From a checkpoint of a small transformer trained on Wikipedia.
Architecture: RMSNorm before each block, untied embeddings.
Training: a variant of SOAP for these matrices, 2874 steps.
Each number is 128 + 24 x the weight over the matrix's rms, rounded and kept within 0 to 255. Layers, rows and columns count from 0.

# layer 4 attention output (transposed), 128x160, rms 0.184, rows 115-127, columns 80-159
[[154 142 130 113 104 165 100 120 125 127 114 110 136 168 142  93 112 119 112 169 103 124 139 120 171 103 143 128 107 146  99 105 122 125  77  81 113 121 168 102  88 131 134 163 152 128 110 147 106 106 123 137 119 179 109 100 124 111 139 160 148 144 126 155 123 141 157 136 133 127 179 110 120 120 125 130 132 132 147 107]
 [ 84 119 147 113 150 127 120 120 166 154 140 156 113 143  96 165 126  83 145  93 120 144  89 110 102  77 150 140 163  97 143 111 154 131 141 120 149 137 134 115 111 143 130 141 103 130 139 131 101 155 150 137 103 129 141 100 149 108 133 159 149 112 134 126 154 135 120 157  87 159 129  92 111 111 159 115 141 108 126 126]
 [ 96 144 125 120 106 106 142 124 148 138 115 104  89  99 102 102 129 125 148 100 131 101 137 165 145  99 145 118 121 128 136 129 102 159 116 143 154 119 139 130 141 133 129 164 153 128 109 161 101 148 118  91 133 117 118 119 142 130  89 149 134 124 171 110 136 125 133 111 125 121 142 154 111 102 118  94 108 121 138 107]
 [142 129 142 144 134 107 142 103 110 113 116 112  96 128 153 120 132 162 139 108 129 113 116 123 105 168 131 143 115 139 152 107 118 128  98 121 143 169 131 138 113 115 124 126 101 133 113 124 121 143 122 112 121 127 158 142 143 120 144 128 118 115 105 116  87 173 175 158  95 145 110 106  98 121  66 113 111 132 139 129]
 [131 159 145 175 107 108  92 142 125 106 157 139 117 142 142 147  87  74 146 140 145 128 130  97 130 150 142 140 181 105 145 131 156 139 133 105  89  88 120 116 118 133 144 129 120 161 122 144 133 124 128 107 125 136 100 134 114 107  91 123 131 116 172 136 133 134  86 159 140 154 177  93  92 151  81 109 142 159  78  80]
 [153 112 127  91  83 101 103  84  92 149 136 175 137 132 130 125 152 117 152 161  87  73 104 122 137 130 113 119 145 118 154 147 111 178 130 104 132 114 109 118 109 131 102 143  88 122 151 134 143 113 119  84 147 137 113 101 174  84 133 128 127 138 111 110 129 150 121  95 140 133 135 154 117 140 123 135 115 140 133 116]
 [149 132 129  81  77  85  92 109 136 141  93 114  97 101 124 148 111 138 129 147  87 136 165 130 129  91 118 135 157 140 146 104 137 157 164 179 125 155 141 143 102 131 167 120 122 114 167 147 126 139 100 165 117  97 129 126 124  81 120 154 131 144 111 124 166  88 162 153 108 157 101 123 135 117 110 137  90 125 150 119]
 [120 139 182 146 145 178 134 171 124 136  99 137 115 141 158 114 143 183 136  86  92 106 111 143 158 122 149 162 144 148 121 125 116 124 159 141 110 146 126 147 106  81 143 115  80 115 134 165  93 141 137 139 143 140 124 125 171 122 131 153 140 147 116 133 156 135 106  93 155 105 127 116 155 137 153 138 143 104 146 117]
 [143 115 163 111 137 147 115 153 122 104 167 130 105 140 142 121 163 111 105  99  94 154 136 136 153 102 120 144  96 130  93  73 108 146 179 139 128  92 116 150 114 131 122 119  75 113 128 140 146 159 163 127 128 127 136  80 118 126 109 153 100 104 151 126 135 130  90 154 149 119 132 122 135 134 121  96 124  86 153 123]
 [128 129 125 101 110  80 165 142 151  97  94 159  87 130 123 139 143 165 106  93 132 104 110 120  92 151 125 119 120 100 125 112  97 120 123 141 125 123 161 142 117 169 116 120  91 122 102 127  98 147  90 110 109 109 111 103 129 138 138 130  99 147 155 180 140 131 132  82 151 117 130 141 112 137 193 127 128 119 146 134]
 [160 146 114 139 136 113 120 139 113 128 130 151 135 120 115 137 136 127 151 131 131  93  91 118 126 171 206 124 136 127 126  85 133 127 151 128 102 111 120 154 112 132 132 163 145 103 138 153  98  79 118 132  82 142 156 158  78 147 128 129 166 153 154  74 109  92 171 160 142 126 129 159 101 103 133 123 150 100 140 115]
 [165 115 145 141 134 110 144 148 118  90 121 113  93 133 112 150  92 147 125 123 142 116 110 119 123 149 123  94  87 108 110 132 100 132 121 116 117 150 118 150 130 152 151 132  91 123 128 134 122 125 149 132 119 130 165 111 122 133 138 139 160  87 128 143 134 134 126 127 133  91 121 185 109 136 120 119 156 111 145 117]
 [151 166 129 142 106 123 141 140 134 137 136 141 164 133 109 153 117 133 137 104 159 139 155 153 119 122 126 118 140 130 132 146 111 129 164 102 151  95 100  89 125 151 129 106 134 124 160 187  99 117 128 139 122 125 137 138 109 154  95  98 116 103 139 142  98 166 107 134 157 155  94 130  51 137 113 128  96 141 128 152]]
# layer 4 attention value, 128x160, rms 0.209, rows 116-127, columns 80-159
[[131 126  98 124 166 140 136  93 128 122 137 107 126 129 106 149 131 158 126 172 101 111 118 130 137 177 147 118 137 122 143 103 155 192  90 138 173 152 137 109 110 148  97 119 151 124 158 101 121 134 114 133 150 123 135 127  97 130 115 101 133 133 147 125 148 128 161 109 116 140 137 130 114 125 145 134 149 106  96 106]
 [111  81 112 140  90 134 131 106 130  88 138 127 135 138 159  73 163 130 136 141 104 135 129 132 119 105 118 123 135 135 132 142 124 139 104 136 133 142 141 115 154 104 111 137 171 153 172 120 109 154 115 174 130 144 108 145 126 144 129 124 147 145 132 133 116 146 144 143 117 116 123 152 121 161 151 150 130  92 126 131]
 [133 107 132 104 127 173 107  95 149 122 149 128 136 175 139 150 158  84 132 109 180 135 168 148 169 140  90 148 149 128 127 120 125 154 104  90 139 146 107 119 118  83 138  93 142 105  71 125 150 106 114  90 125 141 153 101 127  94 131 139  91 103 136 147 171 132 135 128 114 163  84 107 155 154 105 139 123 120 119 130]
 [109 152 131 101 125 117 102 154 137 133 133 156 183  72 129 136 124 120 138 140 128 129 119  89 181 136 150 135 124 126 160 116 179  98 162 121  72 172 100 164 123 133 155 111  89 114 166 165 119 156  93 121 149 116 141 107  90 147 133  88 164 146 162  72  96 114 149 124 120 191 124 148 136 105 137 110 112 174 126 102]
 [123 150 143 131 176 164 129 137 139 143 132 113 107 121 140 139 106 141 118  96 103 185 147 113 132 117 156 138 147 130 147 133 124 119 103 123 120  81  92 154 163 112 173 141 124 118 136 145 129 111 153 145 124 107 106 181  91 108 133 123 108 138 113  91 127 147 134 127 130 152  86 189 161 104 158  89 150 120 150 162]
 [104 135 106 124  96 147  96 133 143 130 174 177 127 132 137 144 129 115 158 138 119 121 168 147 115 127 163 120 134 135 135 124 152 128 137 141 145 162 121 125  86 140 145 145 124 149  85 106 129  93 135 140 110 120 125 155 115 114 105 181 135 107 138 105 135 113 120 139 148 168 136 130  98 125 110  92  84 149 129 110]
 [129 152 127 168 169  78 117  99 111 113 118 110 114 138 117 143 137 133 140 107 120 101 100 152 121 119 121  98 127 104 134  96 114 155 146 173 120 121 137 145 169 139 137 131 140 143 116  92 151 141 110 151 111 164 173 128 146 145 132 160 143 137  81 141 100 138 149 150 155  93 114 130 112 122 147 113 105 146  94 130]
 [147 150 119 146 149 121 134  95 114 131 115 110 163 114 116 128 113 175 129 101 136 116 111  98 131 150 141 157 112 125 138  99 160 137 139 158 143 130 118 123 113 134 157 129 161 143 146 157 152 153 114 106 155 126 172 126 121 169 140 132 129 196 125 131 114 128 140 137 110  83  99 162 120  98 108 166  84  74 182 125]
 [137 133 157 140 169 127  93 142 108 131 129  85 106 135 156 101 125 152  86 134 133 123 141 112 121  93  98 102 134 145 133 143 158 106  92 118 162  84 123 117 169 145 131  92 158 173 131 100 200 105 177 141 117 158 138 166 152 117 112 145 104 125 121 112 145 106 157  92  80 126 114 122 164 112 153 173 148 100 122 130]
 [125  97 147 148  80 118 132 110 115 121 147 126 120  99 101 148  85 119 140 164 134 103 123  94 109 128 120 129 126 137 127 115 155 161  98 163  99  92 115 168 108 112 154 117 139  96 146 103 109 111  84 125  92  86 128 138  95 130 161  86 115  88 115 118  85 124 163 125 118 115  95 113 129 125 126 128 129 103 130 153]
 [130 118 122 144 123 163 151 136  88 118 142 113  97 142 140 118 127 133 109 107 137 122 122  55 148 114 107 115 146 133 131  95 144 112 112 137 137  81  80 103 149  77 174 143 116 137 115 125 132 142 149 142 145 137 136 130  91 138 126 122 103 127 101 151 114 110 150 125 136 141 124 141 131 137 155 159 122 118 138 124]
 [ 82 133 104 123 149 126 133 114 120 140 121 148 143  98  72 133 142 123 115 118 143 128 148 104 185 123 156 122 133 180 189 143 108 139 117 119 120 122 155 124 138 113  98 159 120 138 167 172 120 120 130 133 131 115 130 129 112 113 175 101 144 113  88 138  98 155 153 147 110 156 124  83 118 151 104 140 150 145 158 157]]
# layer 4 MLP up, 640x160, rms 0.259, rows 0-29, columns 80-159
[[108 126 101 141 137  95 128 138  92 147 114 124 123 130 158 123 143 111 115 153 153 165 137 179 146 138 131 109  88  96 100 142 119 127 113 133 138 119 124 172 164  94  52 118 103 127 162 154 128 126 126 107  76 106 121 126 129 156 117 160 115 133 132 125 118  93 160 148 141 143 151 168 129 130 144 141 110  97 158 139]
 [106 121 119 120 138 105 138 121 152 139 103 137  83 107 139  99  94 174  95 117 130 157 118 126 127 142 134 124 103 157 132 125 134 128 102 145 172 131  80 113 135 110 147 140 144  85  99  95 103 119 137 105 104  99 145 142 135 144 116 130 152 144 113 120 100 170 126 139 145 100 112 135 118 126 132 151 115 122 115 151]
 [141 129 144 144 137 153 141 129 118 131 134 152 150 120 160 128 142 162 138  99 157 106 105 157 115 127  64 151 152 131 141 130 149 124  97 102 139 161  86 118 149 150 131 111 166  99 121 103 108 153 152  78 103 137 140 125 112 121 159 103  97 157 130 137 180 115 150 148 154 134 132 133  93 107 142 148 130 147 107 122]
 [105 142 106 128 162 115 145  99 116 113 133 107 157 153 107 128 139 120  64 163 130 148 147 100 159 121 108 114 164 129 120 179 153 102  98 134 176 118 159 156 133 115 125 160 161 115 128 151 116 129 123 125 139  93 138 147 128 146 133 109 137 147 102 133 156  91 140 117 117  82 116 123 119 117 156 106 109 139 116 164]
 [ 97  80 143 161 149 109  93 140 139 152  90 164 152 124  76 132 145 125 139 169 119  66 116 151 114 108 144 124 157 133 137 107 119 133 115 114 136 110 142  95 119 160 144 115 145 177 143 131 128 130 161 109 135 111 136 134  60 162 126 144 110 157 118 142 164 127 163 137  96 135 164 159 102 112 107 159 145 133  90  94]
 [104 125 104 156 158 156 118  88 125 116 119 119 115 127 160  96 132 149 155 149 115 136 114 178 150 111 127 144 140 139 123  96 121 144 151 139 141 141 125 108 146 159 124 145 128 112 148 143 177 143 134 122 134 138 151 140 128 129 153 116 102 141 134 157 113 166 124 116  92 167 124  93 104 151 128 130  86 138 157  82]
 [112 137 140 103 133 107 140 114 106 129  69 149 136 106 146 129 172 122  81  98 118 150 135 142 125 116 162 155 139 138 102  80 119 149 111 141 148 123 136 111 167 185 116 143 100  79 161 104 116 130 120  98 143 124 112 139  91 128 129 123 158 128 111 129 112 104 121 133 124 139 125 132  97 104 138 148 128 135 140 169]
 [165 117 143 116 155 131 127 161 137 157 130 138 112 139 117 120 138 186 132 136 156 117 138 131 109 140 161  99 102 130 177 152 159  95 124 119 140 103  92 121 133 107 130 118 130  89  99 121 121 121 131  95 138 119 156 108 124 121 123 178  99 124  93 116 144 138 129 163 179 111 146 128  83 122 143 130 131 121 127 128]
 [107 117 141 156 125 155 166 125 111 124 138 112 113 121 115 110  75 167 147 121  82 121 120 153 139 120 152 137 120 116 123 140 149 114 121 113 139  38 131 127 122 139  91 138 103  83  57 136 126 133 120 132 116 113 126 153 110 157 135 131 154 105 137 106  94  85 137 160 169 149 117 151 145 104 107 130 117 132 129  62]
 [120 127 112  84 144 151 116 110  90 120 135 152 122  89 118 100 154 113 131 147 133 119 137 105 105  85 138 100 129 126  86 129 176 137 157 158 150 107 136 141 113 106 110  92 118 122  82 137  67  62 128 141 115 117 108 171 120 143 121 149 147 129 123 137 127 148 138 121 125 157  80  81 124 156 107 184 146 121 123 107]
 [117 114 122 134 121 133 199  95  66 134 154 165 139 118 116  90 139  73  76 137  95 123 153 190 131 172 110 107 155 160 152 100 107  88 113 148 198 126 159 112 126 121 115 109 107 123 169 148 128  95 122 108 117 129  82  76 113 131 151 120 171 129  83 168 135 160 180 142 156 102 128 150 122 118 171 123 101 134 170 129]
 [166 147 165 119 115 105 106 128 148  51 133 126  96 133 120 140 128 190  90 117 102 108  87 158  82 139 135 139 174 146 105 151 131 125 154 129 144 115 102 139 133 160 144  99 113 116 116 130 117 152 165 102 103 168 158 106 160 117 127 108 125 105 110 111 117 166 115 131  95 157 144 130 161 114 103 118  93  77 124 144]
 [110  98 144  99 122 159 134 110  96 129 181 132 101 154 112 134 103 115 135 177 147 140 112 167 135  98 134 139 169 165 127  85 184 147 123 110 110 127 143 116 129 151  97 117 120 131 150 147 147 156 126 137 150 142 104 150  93 125 142 106 160 123 153 146 144 130 145 224 139 160 124 125 147 110 144 115 121 118 154 124]
 [151 128 159 102 144 130 139 112 130 159 124 158 116 154 100 178 143 144 172 152 138 142 146 121 129 136 107 136 163 124 147 151 117 105 114 141 150 141  98  78 120 114 141 141 105 108  81 124 145 104 117 124  92  91 123 135  93 124 105  91 114 166 130 117  95 132 113  70 125 142 139 125 116  96 120 128 142 142  99 134]
 [127 148 130 114 159 161  95 129 120 112 139 148 150 129 140 139 111 152 173 106 166 132 145 143  93 139 139 145 102 149 170 121 141 132 173 113 122 122 133 124 135 149 121 126 103 104 131  91 143 146 138 143 132 147 106 146 181 116 170 129 123 169 146 128  87 169 105 160 134 124 141 112 153 154 142 134 125 109 139 122]
 [129 142 129 126 164 157 136 153 165 137 142 138 121 171 152  92  68 122 154 158 141  89 130 111 175  92 152 157 148 112 118 150 154 144 107 142  98 111 158 114 155 135 119 153 146 117 117  85 152 185 128 159 146 128 132 146 141 150 151 130 145 110 116 110 180 116 136 140  76 121 110 146  92 144 121 133 113 141 131 108]
 [101 141 122 146  62 125 131 119 145 126 112 107 119 156 158 140 129 137 174 145  98  85 119 103 117 127 137  92 107 108 119  92 143 143 107 134 181 107 113 203 134 121 134 122 156 134 158 124 126 131 119 137 150 109 130 148 146 106 141 148 133 102 119 111 141  89  99 108  86 123 156 157 144 102 128 133 101  84 118 129]
 [157 143  85 115 100 144 119  76 126 117 147  76 124 129 154 122 100 127 114  89 117 123 128 118 119  86  86 108 109 117 145 130 169  96  81 117 107 166 130 130 125 129 137 103 154 120 141 179 133  87 119 147 134 135  86 119  93 154 135 124  85 117 161  91 125  64 121 122  81 117 120 154 161 146 154 139 156 136 161 103]
 [138 176 124 165 117 111 169 142 126 132 129  88 137 136 122 114 112 131  94 116 154 119 121 129 101 123 114  99 121 122 129 152 149 106 140 120 142 136 128 145 144 113 170 117 124 122 119 114  97 169 132 113 151 120 165 130 160 111 162 143 115 140 132 126 136 109 114 140 154 153 143 147 143  89 114  87 137 126 116 124]
 [139 109 114  94 141 169 105 154  99 132 115 146 124 129 150 120 146 150 154 111 120 138 151 145 140 150 144  89 102 148 165 104 113 108 118 191 103 118 114 134 131 131 102 101 145 142 140 108 111 107 120  93 126  72  97 104 127 134 126 110 116 100 140 151 115 104 113 143 102 154  88 109 151 160  70 124 119 146  97 119]
 [101 139 106  90 103 144 115 147 110 111 120 123 114 100 134 132 122 133  96 107 171 155 149 130 108 128 130 127 130 106 133 152 138 178 123 133 132  92 145  87 121  96 116 155 139 137 111 129  95 133 125 140 129 106 113 166 148 141 155 165 159  88 122 102  96 142 131 108 136 151 155  65 111 135 114 142 147 127 127 143]
 [125 121 130 161 110 110 126 118 152 139 112  97 114 169 130 162 124 111 109 131  91 128 117 122 125 152 119 162 120 147 164 125 134 121 105 113 162 112 139 161 122 134 126 156 143 125 113 149 150 139  70 145  99 115 163 175 152 145 134 142 147 118 106 107 137 148 131 145 123 130 115 139  86 120 120 166 136 128 107 172]
 [118 106 123 164 187 128  46 117 130 110 103 122 100 120 151 133 116 191 133 108 156 123  97 101 174 171 123 118 120  91 115 107 118 160 108 110 127 138 147 148 190 137 157 165  85 100 163 151 126 163 115 180 139 154  96  97 131 136 134 101 120 129 170 101 108 136  95 129 112 142  99  93 131 113 113 151  91 157 111 150]
 [116 128 115 125 112 174 130 115 123 160  83 171 105 154 119  85 134 102 130 149 116 127  93 133  98 113 131 144 129  96 161 122  91 140 100 154 185 142 146 112 132 137 140 130 127 166 109 141 135 111 143 142 129 107 149 104 135 145 167  90 142 130 132 130 114 107 138 159  97 141 130 129 129  99 130 135  96 132 154 151]
 [115 134 175 138 136 101 166 121 132  94 109 114 147 137 159 125 118  77 132 104 141  44 141 132 141  74 153 142 182 140 122 132 138 142 149 148 117 154  82 128 124 133 130 126 142 106 170  98 143 167 119 168 132 138 169 148 201 145 148 161 147 109  99 123 122 143 165 115 146 154  85 108 118 125 144 142 153 138 134 154]
 [137 146 124 113 146 135 106 138  69 129 113 126 172 127 132 150 124  98 126 143 119 114 123  89 127 123 105 148  98 164 127 173  92 131  88 146 120 120  78 138 144 125 153 147 120 133 113  71  96 128 113 151 110 136  90 111 138 117 146 106 111 147 132 131 115  61 137 133  81 137 121 137 120  92 172 114 110 122 134 182]
 [ 70 151 124 140 122 135 108 140 139 145 144 152 152 133  94 127 190 130 134 167  83 157 145 130 122 124 162 143 131 142 147 132 105 121 140 113 125 122 141 117 101 139  98 136 132 141 125 134 111 142 139 152 122 122 148 109 130 137 128 135 119 117 102 120 135 144 135 153 161 156 140 159 136 151 145 102 141 151 153 118]
 [109 114 133 147 103 110 133 122 164 146  94 164 129 148 152 123 167 131 149 124 169 115 105 144 136 132 104 112 107 115  98  91 106 124 106 141 119 118 136 134 175  95 124 104 135 121 106 137 128 130 108 114 120 102 107 153 156 149  55 119 183  91 133 129 133 160 136 130 105 133 100 101 149 139 106 136 155 119 123 101]
 [ 48 109 122 121 137 156  60 141 119 131 150  52 119 128 144 192 117  99 141  84 103 138 195 152  92 144  64 125 132 107 112 114 117 133 138 128 121  97 119 129  94 111 152 123 171 119 131 139 128 115 100 109 141 139 125 122 140 142 154 182 106 152 114 121 116 113 151 150 114 170 123 123 178 151 137 109 140 104  95 134]
 [164 140 147 114 113 114 118 146 136 108  69 131  84 124 161 110 140 132  99 134 136 116 123 119 125 138 123 157 130 131 136 148 132 134 143 118 172 118 140 165 121 142 139 148 132 127 162 103  96 125 120 130 116 121 124 164 118 167 143 140 129 102 119 146 120 116  93 132 146 168 144 132  92 117 128 132 134 136 109 112]]
# layer 4 MLP down (transposed), 640x160, rms 0.225, rows 0-29, columns 80-159
[[149 132 116 145 104 117 144 112 170 140 128 115 110 160 133 176 162 124 109  96 121 151  97 155 194 119  99 175 132  97 193 164 109 141  66 117 139 118 147 144 101 152 169 127 138 132 101 114 156 125 140  97  88 121 134 101 139 116 151 115 132 130 166 100 128 131  93 141 158 177 146  90 126 128 125 116 136 167 133 112]
 [145 112 106 125 133 171 142 116  97 137 122 114 146 127 163  99 134  81 171  61 132 108 135 161  98 118 106 127 153 128 108 105 115 126 176 156 125 131 101 144 165 127 135 145 135 111 130  89 128 121 137  98 146 153 106  78  82 148 147  99 119 149  74 145 127  94 132 109  69  93  96 167 153 114 126  87 126  92 151 122]
 [110 116 143  88 122 106 141 139 136 116 103 123 117 114  97 128 134 141 135 168 110 156 152 143 106 126 138 117 131 146 112 131 157 104 153 138 117 126 170 153 118 130 127 135 147 146 123 149 155 119 125 152 116 162  88 116 151 105  88 149 131 131 132 128 139 122 135 149  81 135 123 107 119 124 134 146 144 123 128 121]
 [152 121 115 114  93 128 181 122 122 139 108 119 108 140 144 132 117 173 123 116 157 159 134 166 166 131 115  97 145 149 134 107 116  98 101 129 103  96 168  98  60 152 111 170 119 139 160 149 154 143 122 113 147 110 131 129 140 141 151 123 123 144 132 142 145 132 142 119 133 135 162 126 149 112 175  89 183 147 161 128]
 [140  99 131 138 112 143 118 182 166  91 125  80 181 119 163 176 138 148 137 119 119 131 139 164 127  76 122 145 137 160 114 136  99 138 124 121 169 151 104 131 121 109 130 142 139 100 137 131 148 128 114 143 129 105 123 100 123 144 128 105 143 125 126 113 129 174  54 112 163 130 132  56 115 123 139 165 124  95 135  98]
 [136 150 126 102 125 117 159 118 128 156 103 123 136  97 100  90 151 119 119  97 132  90 132 120 115 129 138  97 101  93 105 109 126 136 127 185  80 117 127  89 101 110 124 134 133 174 116 108 120 117 161 125 112 134  93 120 104 116 112 150 164 121 100 104 145 100 128  95 116 112 126 163 114 110 107 141 186 134 140 152]
 [105  85 129 113 145 119 120 101  98  72  83 144 125 101 146 125 140 139 103 122 125 122  65 128 147 138 130 165 147 143  62 159 138 161 119 152 155 156 138 122 124 102 102 129 141 203 104 122 152  99 193 104 137 128  91 156 124 138  88 113 126 112 118 148 146 170 134 138 132 110 138 146 134 125 106 108 130 125 131 139]
 [142 125 110 133 141 129 162 122 125 108 131 133 136  91 141 113  98 156 134 170 135 106 138 113 164 107 114  98 147 105 144 133 146 130 117 131 136  89  63 187 101 125 142 134 120 119 133 142 163 134 119 127 132 164 124 113 145 119 113 147 163 102 112 130 148  97 141 148 104 130 135 153 150 134 139 130 170 116 151 146]
 [108 168 145 128 128 138 140 121 138 154 141 102 151 103  69 124 122 144 123 146 147 118 138 144 141 123 105 165 124 123 130 101 178 127 136 124 123 145 110 185 153 108 115 100 177 112 104 141 138 135 136 158  84  58 100  77 120 170 169 170 157 122 118 117 169 148 116 145 127 113 136 165 138 111 137 102  91 122 105 113]
 [160 136 118 109  89 155 103 139 162 183 155 113 145 184  82 124 114 115 190 112 108 147 108 122 134 120 108 136 156  99 143 110 121 116 124 170 148 134 140 125 118 139 107 125 142 154 110 154 119 122  79 142 145  92  86 164 147 116  98 154 114 131 150 156 129 133 157 105  97  69 119 160 136 116 147 119 191 132 137 163]
 [152 118 156 126 171 121 123 138 130 188  98 154 100 123 165 132 152 163 143 111 124 163 154 100 101 114 165 168  95 103 126 117 105 146 152 135 193 161 118 125 124 136 123 111  88 161 119 107 110 134 141 132 167 129 166 170 116  99 103 156 123 138 132  83 119  91 137 130 125 101 140 106  96  91  81 162 124 160 106 109]
 [ 87 165 107 127 111 125 124 141 131 180 101 106 119 107 126 103 104 141 139 164 135 159 147 104 145 126 122  85 110 115 181 140 101 132  78 135 105 142 118 117 149 119  90 116 153 161 115 101 159 118  96 115  94 102  69  96  86 144 111 174 121 139 153 136 127 148 122 151 156  77 121 134  98 151 141 150 120 150 116 122]
 [141 144 152 164 131 149 130 124 203 121 118 120 122 122 133  93 129 162 117 155 108 150 124 121  80 108 173 103 128 108 120 124 112 164 129 127 160 151 128 125 104 123 188 136  90 117  89 136 133 139 123 121 151 142 133 151  98 122 145 157 128 136  87 143 144 149 126  95 148 141 121 150 122 112 119 102 154 157 106 152]
 [ 89 120 133 161 110 152 127 120 131 121 138 134  99 109 132  98  96 126  82 122 143 125 120 128 150 149 125 112 100 133 156 119 150 137 137 133 124 111 194 145 143 136 125 148 162 126 117 141 111 153 129 144 122 148 100 121 159 153 166 118 140 136 137 140 140 116 115 118 145 135 138 145 132 149 155 124 123 153 153 118]
 [130 151 121 106 130  89 146 143 102 114 138 111 128 117 136 144 144 127 147 150  98 181 146 140 116 106 134 115 146 162 110 152 118 135 133  88 119 129 131 141 133  99 110 140  86  90 121 116 112 104 104 121 159 108  70 146 149 109  99  99  90 122 122 152 154 117  96 149 169 172 160 120 123 156 141 150 163 105 154 127]
 [133 119 163 113 130 105 112 113 110 157  96 134  92 134 121 135 125 183  82 137 144 133 158 132 116 126 109 151 113  98 140 169  99 117 133 136 116 132 110 139 126 111 102 116 103 119  69 123 114 137 156 137 150 150 167 135 140 109 154 149 135 137 125 125 136 161 135  95  96 146 147 134 132 141 117 110 146 161 133 129]
 [ 92 153 125 140  85  70 137 109 106 136 165 118 175  64 140 174 144 163 160 115 136 130 145  80 117 156 149 103 136  83 133 120 133  83 140 112 131 176 121 172 139 118 107 106 131 130 134 113 134 157  85 153 145 161 113 147 140 148 145 111 175  99 138  91 113 109 203 146  94 119 115 113 163  98 139 187 123 152  98 137]
 [108 120 133  96 135 115 130 141 124 183  92 120 117 101 125 154 101  98 116  76  93 117 149 119 151 159 122 120 153 139 142  94 123 106 136 135  88  98 158 152 164 146 126 117  83 160  94 172  99 141 116 125 140 119 128 140 149 145 131 156 118 118 104 138 101 187  79 185 138 133 133 123 113 120 132 144 136 130 108 176]
 [128  78 113 124  83 137  93 105 132 121 123 150 148 120 158 115 138 120 132 127 132 153 110 128 120 112 125 149 146 129  97 138 128 155 123 142 137 113 122 151 146 141 124 158 119 135 119 139 116 148 103  90 128 131 113 122 122 181 115 126 129 169  86  80 128 132 127 134  91 138 126 104 118 117 117 133 122 107 157 100]
 [150 136 110 119 154 114 141 173 137 186 166  93 121 135 101 136 141 129 107  97 133 112  91 125 113 126  96 147 120 138 107 105  94 146 162 115 121 107 136 194 160 121 171 153 111 152 120 149 117 136 144 146 138 131 140 127 112  97 131 135  93 175 123 129 139  71 116 117 102  88 110 130 148 100 168 105 122 130 141 154]
 [164 113 111 125 129 171 167 130 159 143 114 136 128 130  68 147 146 111 152 140 100 122 113 133 137 151 158 120 134 132 119  82 141 105 138 143  81 149 133 129 118 175 139 111 125 148  89 110 119 167 127  90 116 132 108  98 116 117 131 144 117 127 115 132 130 139 120  97 108 131 175 142 150 147 176 154 128 125 110 135]
 [143 134 110 125 148 149 113 156 140 115 167 129 141 135 156 109  99 125 125 128 159 120 135 145 120 117 120 154 144  95 118 152 126 170 153  98 132 101 134  95 113 124 121 146 131 133 105 120  92 111  91 124  92 146 123 131  92 132  74 114 148 169 161 110 145 147 123 162 127 101 111 162 123 123 119 120 109 100 127 130]
 [ 99 137  95  98 129  92 102 127 153 146 131 113 178 141  94 171 146 170 114  88 107 156 114 124 148 118 117 126 123 122 106 105 102 114 112 112  64 141 154 169 148 169 140 150 103 125 100 107 138 113 125  90 134 126  68  72 135 122 148 189  80 125 134 163 123 119 111 132  95 118 131 157 146 157 152  98 106 138 120 137]
 [141 136 166 156 150 144 133 167 132 103 126 102 109 124 113 154 139 164 159 143 137 118  98 112 150 130 155 160 151 125 135 105 128 151 127 121 123 154 127  88 130 110 101 118 146 108 168 126 168 118 106  92 132 134 126 111 115  72 107 138 128 137 121 142 140 178 149 142 140  98 134 123  77 135 112 176 160 149 162 101]
 [117 142 152 126 141 111  74 170 120 130 114 124  83 111 120 124  75 156 107 138 119 141 101 147 103 142 147 140 151 169 156 130 131 146 117 122 126 119 143 159 155 129 100 118 120 166  92 123 112  84 148 137 123 112 134 153 112 140 132 170 133  93 126 149 143 151 130  82 119 138  86 103 124 137 124 130 141 142 110 150]
 [110 129 134 110 135 156 121 135 164 135 146 133 128 101 134 119 153 166 131  96 145 129 126 126 136 110 168 134 113  98 108 128 133 120 141 108 123 129 134 135  90 121 137 138 110 147 106 101 157 103 111 129 108 115 116 142 149 120 153 151 162 151 109 128 128 141 144 133 151 125 131 121 113 141 144 128 125 136 120  98]
 [153 105 138 125  92 112 131  91 122 116 167 113 128 101 115 128 126 124 127 103 135 106 100 120 141 135  99 151 108 167 118 138 133 119 125 139  82 149 130  87 103 118 210 130 129 124 120  86 132 127 172 128 138 142  83 115 100 158 144 106 127  76 119 144 100  96 128 128 106 107 148 127 128 123 128 167 161 139 167  65]
 [125 126 124  96 173 154 100 180 118 120 117 141 148 152  98 128 136 157 134 155 121 108 109 159 164 122 114 131  98  97 147 144 106 115 116 110 132 128 159 130  67 158 128 104 115  99 128 127 129  91 149 122 122 185 139 117 174  81 172 120 115 100 160 157 130 111 143 131 111 132 149 135 127 111 112 106 133 185 149 100]
 [128 133 148 154 140 174 109 142 104  79 104 157  64 146 130  97  44 111 131 124 117 124 158 133 109  94 103 108 117  83 136 134 123 114 153 168 128 172 148 181 176 161 133 166 126 122  98 130 102  99 157 153 209 148 109 168 174 154 111 170 120 134 113  93 115 110 100 132 162 113 145 154  92 144 141  93 162 117 120 137]
 [113 140 104 126 127 142 123 121 124 112 148 119 165 119 109 136 102 131 118 135  86 132 121 124 142 120 135 121 138 130 112 130 131 138 105 100  70 127  90 114 171  97 134 124 108 114 144 155 164 144 146 122 128 118 134 114 125 143 144 124  83 167 136 121 104 128 140 156  75 131 136 134 155  90 134 149 123 133 161 131]]